python train.py --num_key_value_heads=8 --head_dim=32 --intermediate_size=768 --hidden_act="squared_relu" --qk_norm=true --extras=["some layers without attention", "local attention windows", "normalized values", "learned residual scales", "capped logits"] --init_std_o=0.00569 --warmup_steps=70 --schedule="wsd" --decay_shape="linear" --doc_mask=true --train_tokens=572300000
Each number is 500 + 25 x the weight over its row's rms, rounded and kept within 0 to 999. Layers, rows and columns count from 0. Numbers have three digits each. The size before them is the row's rms in percent of the matrix's.

# layer 8 MLP down (transposed), 768x256, rms 0.294, rows 204-253, columns 0-63
096:525527508515491495481507511486494522524485504471490543536484460489469506519499501505457486465500500502440557517491499499493481484495482507511512499540511498512480482545532482492501498477480501
110:514483501497513501517521537473475493464560488551506461524468458484472460530498551496467505505511463529541526505454502495506503525513519481524466498528540489504544500507494520475471485494474512
107:540520523523482487475503477517488492494524487496555557526475472504487504541476499492503503511491545504452500504510520480465458491535505528478477528466505478526478561477479528453520479506497457
090:504497532521472507513497547527505505485491509535522497559472521471490523511500482509495495469500524516484513525483498528485488537485520519501496531502515499477484483511465490496459481524448487
099:508521495527509475491511517497500477449538524492503524484487498483486511480452481488513493483493524526469491497481498520491516495480469524480492469488556521531471462531459559475556444518511521
096:505527474508477497521555537473514479480497465525519474465456481497497519512419508563491531469490460514476460515483493511485506501517533537457512509519517506527532472530454515467444501525472516
094:502498533497468545540494513493511483493510520510486473504504487479493534524522500481493526489525509489545482540484523522521546484518524521502527545459476496480484529534503506495494461521480556
105:489517447506511507508502502529474519462518522539476532443516492559504492514494495466532508489483473464537491546508517496471550513475491479487528476533506519484525500484447502477521533469502516
102:484507536505516538488498493515467515490473522476463484492455481515521494509488464498487484508518567522495531477475523508506521505502465496486513520518467457486481504550490504494488489514543463
106:494535494503490506515505505493496494466509511497478499495459470537499453512505484525517502530553539506499515568504511506524466548495552503473490506516528478471512550472447508492510530450457533
085:506528518520467507461491512470483528498449491518488538508500512552515489538531521527458512515502433493517547514512537517511491486478481494503475493458458497469462489484523524523491482463509504
101:493502514523521488469554444491492502535518484500474522515495496553551510483525493484504475521506487548481559437509542526481508517478477460538479513503526496506514452499499480484519510486482467
103:560524488515508494511471450523485504486510464470495511488488485548463484482485453470542533438507451489478528531527500449502505498481469527501516499514504473470462445495500539524529531483493508
098:509502503492507498520514539520519506543468496482492520545523501500506503477493474525509498486488494478491485522488452470522481488475496446465506486538510544490472537459510526507477495467487512
115:517486486507495505489516519465497453520506489481459429492475488532505475517470492451500470504503485531478520488532527463512479482529527513503559551515529486505500510493500512505479514519530469
106:510514461474519499506546525509472504509479470485478500499494489506499515533480526518523510505479469515515463489460464463506514482491492550482509504537520518529473510516513513485518491528463503
083:447503498512424547479535510535549492468511519522515538502492517503525521490549501470466501479483529512489531470475509492484487458517492512490505450481492461510508466507511447499519521476483503
106:505506474487515515512492490521507512491534500512456469505510555500531501451509479482512463497511524453546515513485518501511442484467527565521529500490512504479497478538487478494515470465528513
093:497466508509516525502498472514451483512450489499504509492518452468487490553473493480487494496509484493538497501492485556514458520443536511469527488560507505513493475439484511502541462473486474
093:502508487517515491473522501477496538502467474476502512468455488497560491491490499541478475477497504545494532493500529511511542488477541491499495480532520531516492485504474450533507536427476508
085:515492472516502515468490511475520464512514517477498481530475508526473465446475457490510504474461501485470529520478520509489546482484517522477472491514534518466501494522534478472500530498504496
096:484495480492487500511511489508501477496499495469556499505521492486537447500512518546525471512500506479510494506486472532489507537478493530534524490488452529493536487485533520493516479529531512
104:483502533530507526480526469564495486513497497453493486500478487500499482500488507510501506470500487530521458515480493521501527521493520486546468513573532482516493500505431462517513504483499513
096:510521515501481488499498530516465480495540516531515529495503488513496495524525541516525485500453487482497431497483439473476509483473498447461510514495465517471490479518526482527508457501506539
114:480482463504495537522513490517481488492501500523517486497519475497482544489486528494480430527545498519482473496517496492527523466464491492508505491494472507525487522525500508497521523489514454
111:476505506509502535491501522538461514515574517482515465526472485478515447448459485466525486502501488528492489555489533486542481503501487518508485514517539537525483488472475477472505498543486474
108:491519479497482481420476497513456492469485518536503539509528519488523505502487508474478490493482516502522478521518534449498530491509475470465459543502436492483497461485500498510479498467525497
101:500488557488548500534490481521442528553495488550480523527456496512504532488515526483490493489517501506477500521501506446484492473512467499473515485475475480484463507496513474475506463489505481
091:490518493507528460524497493498528477498511524455558497483465514515502526494491496529484504481495493510496506520514518520511475509483483502485528516487510511435497462508496529496491502485509503
086:531509516487503468538528507521527477502505490496493479492469452471540480474504477473476512499476517514485476524513502503465465465515540484576530525529495470487501546508449456516527536476453511
109:470549442504534493568532481493483506534504536482483514484530478457499476501489521489502501488514513487518520494479488460509503468526520500501533476509479520473526541471542489528492506517514555
114:522541506489466508470495520513504523512530492516513523483502519440459555513480520539508490516530522523482503544503536484521491514505517476541514494520519490496514483488505520473500533499525505
102:497511503525533515462514511533487513522535520486455480510495506492539514497425513523466559525518528502540560487539495559489487474530472493464487523471486482462507527519424517441472507494440483
093:500480500523491504489500552493511528503477538500439528486506532543514522462482471457512479513538504508494525522477473499474471467489496479510489513510465486465501478519453526502506531505458525
098:513501535536492516482462484480515485514516470538482440500462519513545501483521498478471477501493511493513494519459498523489504544505560505495451497510473504461483537476504556481550525463523470
103:523541452509548465518505521519509501546541530493512506504506503529484511534499505507442468526526497500483494504491486511531497497517502546559500486540496490511442531491509480515509538493532527
102:499511544489492458501511462505489495479495526508460478484501504498544464490467525485488541509524551475523505501512528447479524503496511466466507531545494497460483499530483503527550504500512532
111:540497475502537516509509506452502505508501504526501490492512522490479526500457514479535510491497505482537494498522470552504492499489466463453456526559475525545573511480500475512474449500497508
104:487511522447481533501504532533552488495495525539515545481511456491496511446457470508470499493504531532477506514527493489489491518483481528522498489477466500515503510515539499460500493505539491
093:488506507510442501517520479534503498467479536499458478455478482488498486522502527510472499492508478505517481489531490541545491508515502541460480494499461543494544498514441540482502485499489439
112:486477507514482499477510465473493507465512499515483521502463515466536520496488507492481471481503502508502467495508527515558469487528498494521488504480472500512490464490515494507514507505459513
097:475514531507513513490492483516471549486437509494496513562502518553493516508515528551534530471503504444493516502471544467487503535505483506481538488514507526466485517511498496503520529472508548
098:507513512493477506485521500529517516493474519487506548480463488529461464470488528509536556455534513480534539559509535504501503507445517521485524536496479498512511508489491491481495512537507519
087:510507541484527502473492524515478515475488554494485504528483534489517510460500499504508494477505497497498536465507495477482543479487513472446526521500545521492504494536498495509511499488468542
103:502496507461504480453477479492509497508490505471450519476494452497502485484528484495513500514477433465507507515547492485484529471554478455522547484501527462470508505553490492529504515505514552
094:500491489478519494515539486470489488480555521510509528463476500520483516476505484513451498492457463528501464495483446507488552501497514507510509559498498545507487475502538482490518480477515568
094:473499492515475521501469469530476499530507515512492524487547479522499483477496494471516509525507502544521495488467489453507515488484508566504488504452479520446536530540505526491519524462515483
087:489525495517519527543505461503489490512458473506454474484478478514531491482537499470524534479530499558495499461495514448490492533498494514466464480451509526507546496464505475461505515496525485
093:463496476565494491507483535501504508474492511529530536539507482513505502475482530502489535516513505465468458474522473502493497512498589491526479498512484469487490505459504510508454546507488532
108:459509496478507506524499488507555465493504513496499549542538515522533457520486547499496490486517531521536485502515463503518508537466497496492509518467538534479528480549500477509484492527451579
# layer 8 MLP up, 768x256, rms 0.244, rows 205-254, columns 0-63
112:494463533471505490526514515499507497542483501482483485485484486499502446499446488482524493507478508557514478530516542482506500558483524541503459484514522474457496500444472484492503481467519485
108:489464501465511495517507498479477458497506472525514481479488430498463483561481530456501494511468517507506490512492491490492521514515543515518449505490498497519509429534497495523475512445517463
092:528499488485530484520487460507533515494526520512516498479495483514467476561472566476452502502482524500557478486515519524502501498498476488532512507567461513532512543522467494494465448481561496
097:521509439486471501499495482515539516494463511521480506512544468537510471480547444542453499508493525481557502516552509475534487487480524492499498498526511498474479483524552496520459501505528495
100:462480494474504528504485515529471481510510485472526502479543489501517460541506485496479478478476485465477501512530466473534490510505471448533451482456484496508508518473525503492463518464506510
098:469512523520482502513446495529511455516517470502465521513501468518470505520560492482487495499474523497475485491509528505520536540482497531482508449493527490505502507514515518477506516490572474
101:520506491472514522463524478511499496524492489499508517484515533517515482475554465494496508516547510477504527483526559509484531500493490487533476501519482502505531502500525483522532512528464504
106:500471487492541439507495461503460483481464498496527528513495474516472529508524514480481486461540444489446552496515501511520500532484496476471493518481468469487494444467516523501515518497472513
106:500496515496516516486450465474498443471501459457474512496513475460477507495485514508497498510505497501526472493533495493518511456496439495483464469546482497539467499507550508439479501499494492
092:520491532493562558472545502495556527501508481480508510529509513511519508487489460485460511478472516552488459474495544481517507489473450489505490504527550459489523510493521469471507523524534471
106:519509508492487533521456498538522506526520478509499508486523474486487486530504477476541493473470494527506457492518490507545525495485485481528507502487489495525485466494536475465475517469557424
106:517479515478498513526465531519501493487548485519518521460474495494499515554474511534466500499532497519509504496477493551547492563483504509492494484511490487485465502539503503492509465461467501
094:495502504479500504518495525519515514439500519500501510491511455474488523538497528474544476509510509469581506515529519482463532505504501531495517507508506493501522516514494530498522504522544492
108:486494504516531515528475497489474515499514478500526510512523475454516503478465489462473487487486445489481526498481504543534506480502490482452472522516500487498486548544538501464489455487473510
106:488466502498511501497501504450516529469486480491516491501518520482454513482529505521487526494486502498469529485512506453456494510517502463462469493505474466502521519500497525465489498488497535
092:521549451542524543478482493545446499536517514459522498485542528548495524489467515546477504512517457506514521518507480467517502508501490489496495542509499523461486509531496533494512483494475520
103:505493541492456443484467528497491452483487475438499488488534486476494520495494492516491542514486497491457475484512464483520493511489506532519536465540457502492522514491536521472536498498518459
106:549533505525487499511530522499548519506471501529504531544475505493498480551446522460470529514514503500495470517489512579502488535478515496467535484508492521483519482491491510473501487453500466
078:521496474548495486503490449490476506508488454440472534494500487490521516471525506525490499477508470539480515511507481534523519527549509480508469492473474476494471521449497475507502468445461514
090:496469542461494491467492524527489522498510517501460510486515499522471546511529539453488475543492473465523466499489471519487518491519534516492525459532496518531457508532487517490525499474494465
100:522486498509516491531484486528521540527520550477526534487505502494514496492507501507494529543498469532495564521504523538484484518542497496507522500536517512451537517486516518457494463505528476
076:474531487504511479505491476538482482501505502528477486511497526512532501486512523502545479457514483536521510465486472519443511522482486506524549493513487473507479489483469459460507459473498464
098:527492470484450480496511476500540530502516490503497491469484478511493472525490494468519514490527515485471508484529507539519491480513548480551523521533517522465529501491528505487521500527500483
108:525504492494526492495487462485512533495463506521535567506501483522488492505507463446523494474521433503531542432496495491496522536482527474474489501497527480507456487466483508530535526505561529
108:504541532519514496520549514529518494515494481539508499517533531517525488501506505469467522490518475496504498538508548501557501498485513495501537504464501522505510497474504540517512495497485463
105:477514438459517466493509524496513487493478519491444475496492496497488481533509482477444498466528487516459480472496500484482480538508530517504510478501476458512456515503515501541524465495533515
103:453521492530552505503531520497559542489470462508511486515515487545479495540496483529528512470488496506530505515494462490528508535472458479511509532512507522482474458507509481489467504489525431
092:508512506497501478496501497540500520519491491555516517507495564499537526432530503491444429480485491522524476491444505530514541499487525522462482490497486504488522468499486533494521488520457541
085:496474447510504488474493477476491525528493511486480473520497476510523533460529524491499470503512514535456480476501520520523505478531522514460494518512449459531497505517482523518484480524494465
104:539505464490454518495496527490489497550492494474509525477530558534478503545506485510524471521522470521494520465504472459515482494482499502489494459499525547520509493495495474486442488481461487
106:501471470509524462553498489528544528519469484499538499519503503537550473492488505507546542511511505482501565501484493498535508483519506482529476503487519513491497550492520533516485504490509517
116:504513538472501554471494526487524512561498455533484509562456543475516490480472495477482502490513490531491525504475505475538515518490535489495526459458500449524492525482510468529487507492471505
098:473465510503492513489483514555513542486466449518524499474449500529470514468496471501491489526468479508463483467540528505492484512539530479519527484463510493482477491512515505489494504495521493
112:517492548476495523519508494469545493474500518512503498460507442451489490520524507485488479509542495474524510495469477501556471508479506517493462452498460489521496500530541507459495505508475499
103:530517495429473466508489520477489479505482479524474523483435498491474509517480528531517549525515507523515486487467514518534508521538513524472497521463479508462518522518478463529511501513475500
083:472484466532494504530504526552463485515498453490537488473516497500463459494482484474506533484508483534508464491509523460490496476483523484472492499548493451493482488537497521485520531539543509
110:526503477507502507463495472466465491492503462511485500480521474478494508478471500486479458510522489508503525488500476469475508497480517460472525510543484521497499518472499454531533540511509520
098:501494513467538488481477503462492481471536529499516509456548514501490447477531499502485497480451455443514499538509546558496482504503527477540486481487486501506482471476503496504498511480528498
108:521490509466474487534508512525528511444460496469488515493507541517477486486460520498503521458492463538451486475512454507547507487481489474507520475515522543458510494530476508528490512534585466
103:518486493515471443491513498462499540540519504504505510514522505488522459449497526503511493501519473465472557504483562522537506508467538502511509503499519539515513516473447525501534484546483521
092:473534513515493485506491496498492471518519501477515487506472485518509511563479502478460478459520474491505536486473514511500500532477507487485458469487486535531481473471486503528482472509536522
109:488493480485529525488470489487476478508538557514502478482492491526459530560546506490460476508521490523486486508513487522534492535507486533522528497545593481506483472490484529496539506495477499
087:532482501449492523532480475485499523479472480553490498495545470459494490530514518514468497484536544508516510504474455515484497457501534490490509475518522548522433563482476482515523482499500470
106:545541497486544506453440503483510486466477501508480515489514488465503485512487529486480503492463551492518518505511498542481536524522511515480543486478490515535471529466531492492523477493501489
094:509478445488465491499518495521500502501497452507487483517479474485532481553512516495506546506519479490467521514517460471527492515480528493528560516554522496467500524499511479506518534485485545
107:484479487485531510530483523439456470491508509467511512519507502561463534484500481476508513489502498465474510473522481506509485462509470493524529529458496515480497500443484510520504510496507505
092:522467463515480519495514499543494471500530507515506530502465532457488503495492504492531510505498483489454498459492461492520525532508513496468522480504515495492526481471481503488496471500471543
091:480463495487483533501477513527552506484474474485481540531509507530525434504521526505471495472564539482507524517465514536530501490502467530480508454551479472495450539509502540514534496518519487
097:508495518465501509494519452505509515538446435520487512481484524501520540488518505465482506503505505507483495453488485512484516493472504504508532522529474517473464505513524490506498453491534481
112:509527510496527478528523482521507467512527505475525535489459512506495493469516431493487527500495485517492493522476515474503553536487469477496473498513486534468474516497553528464519472516513535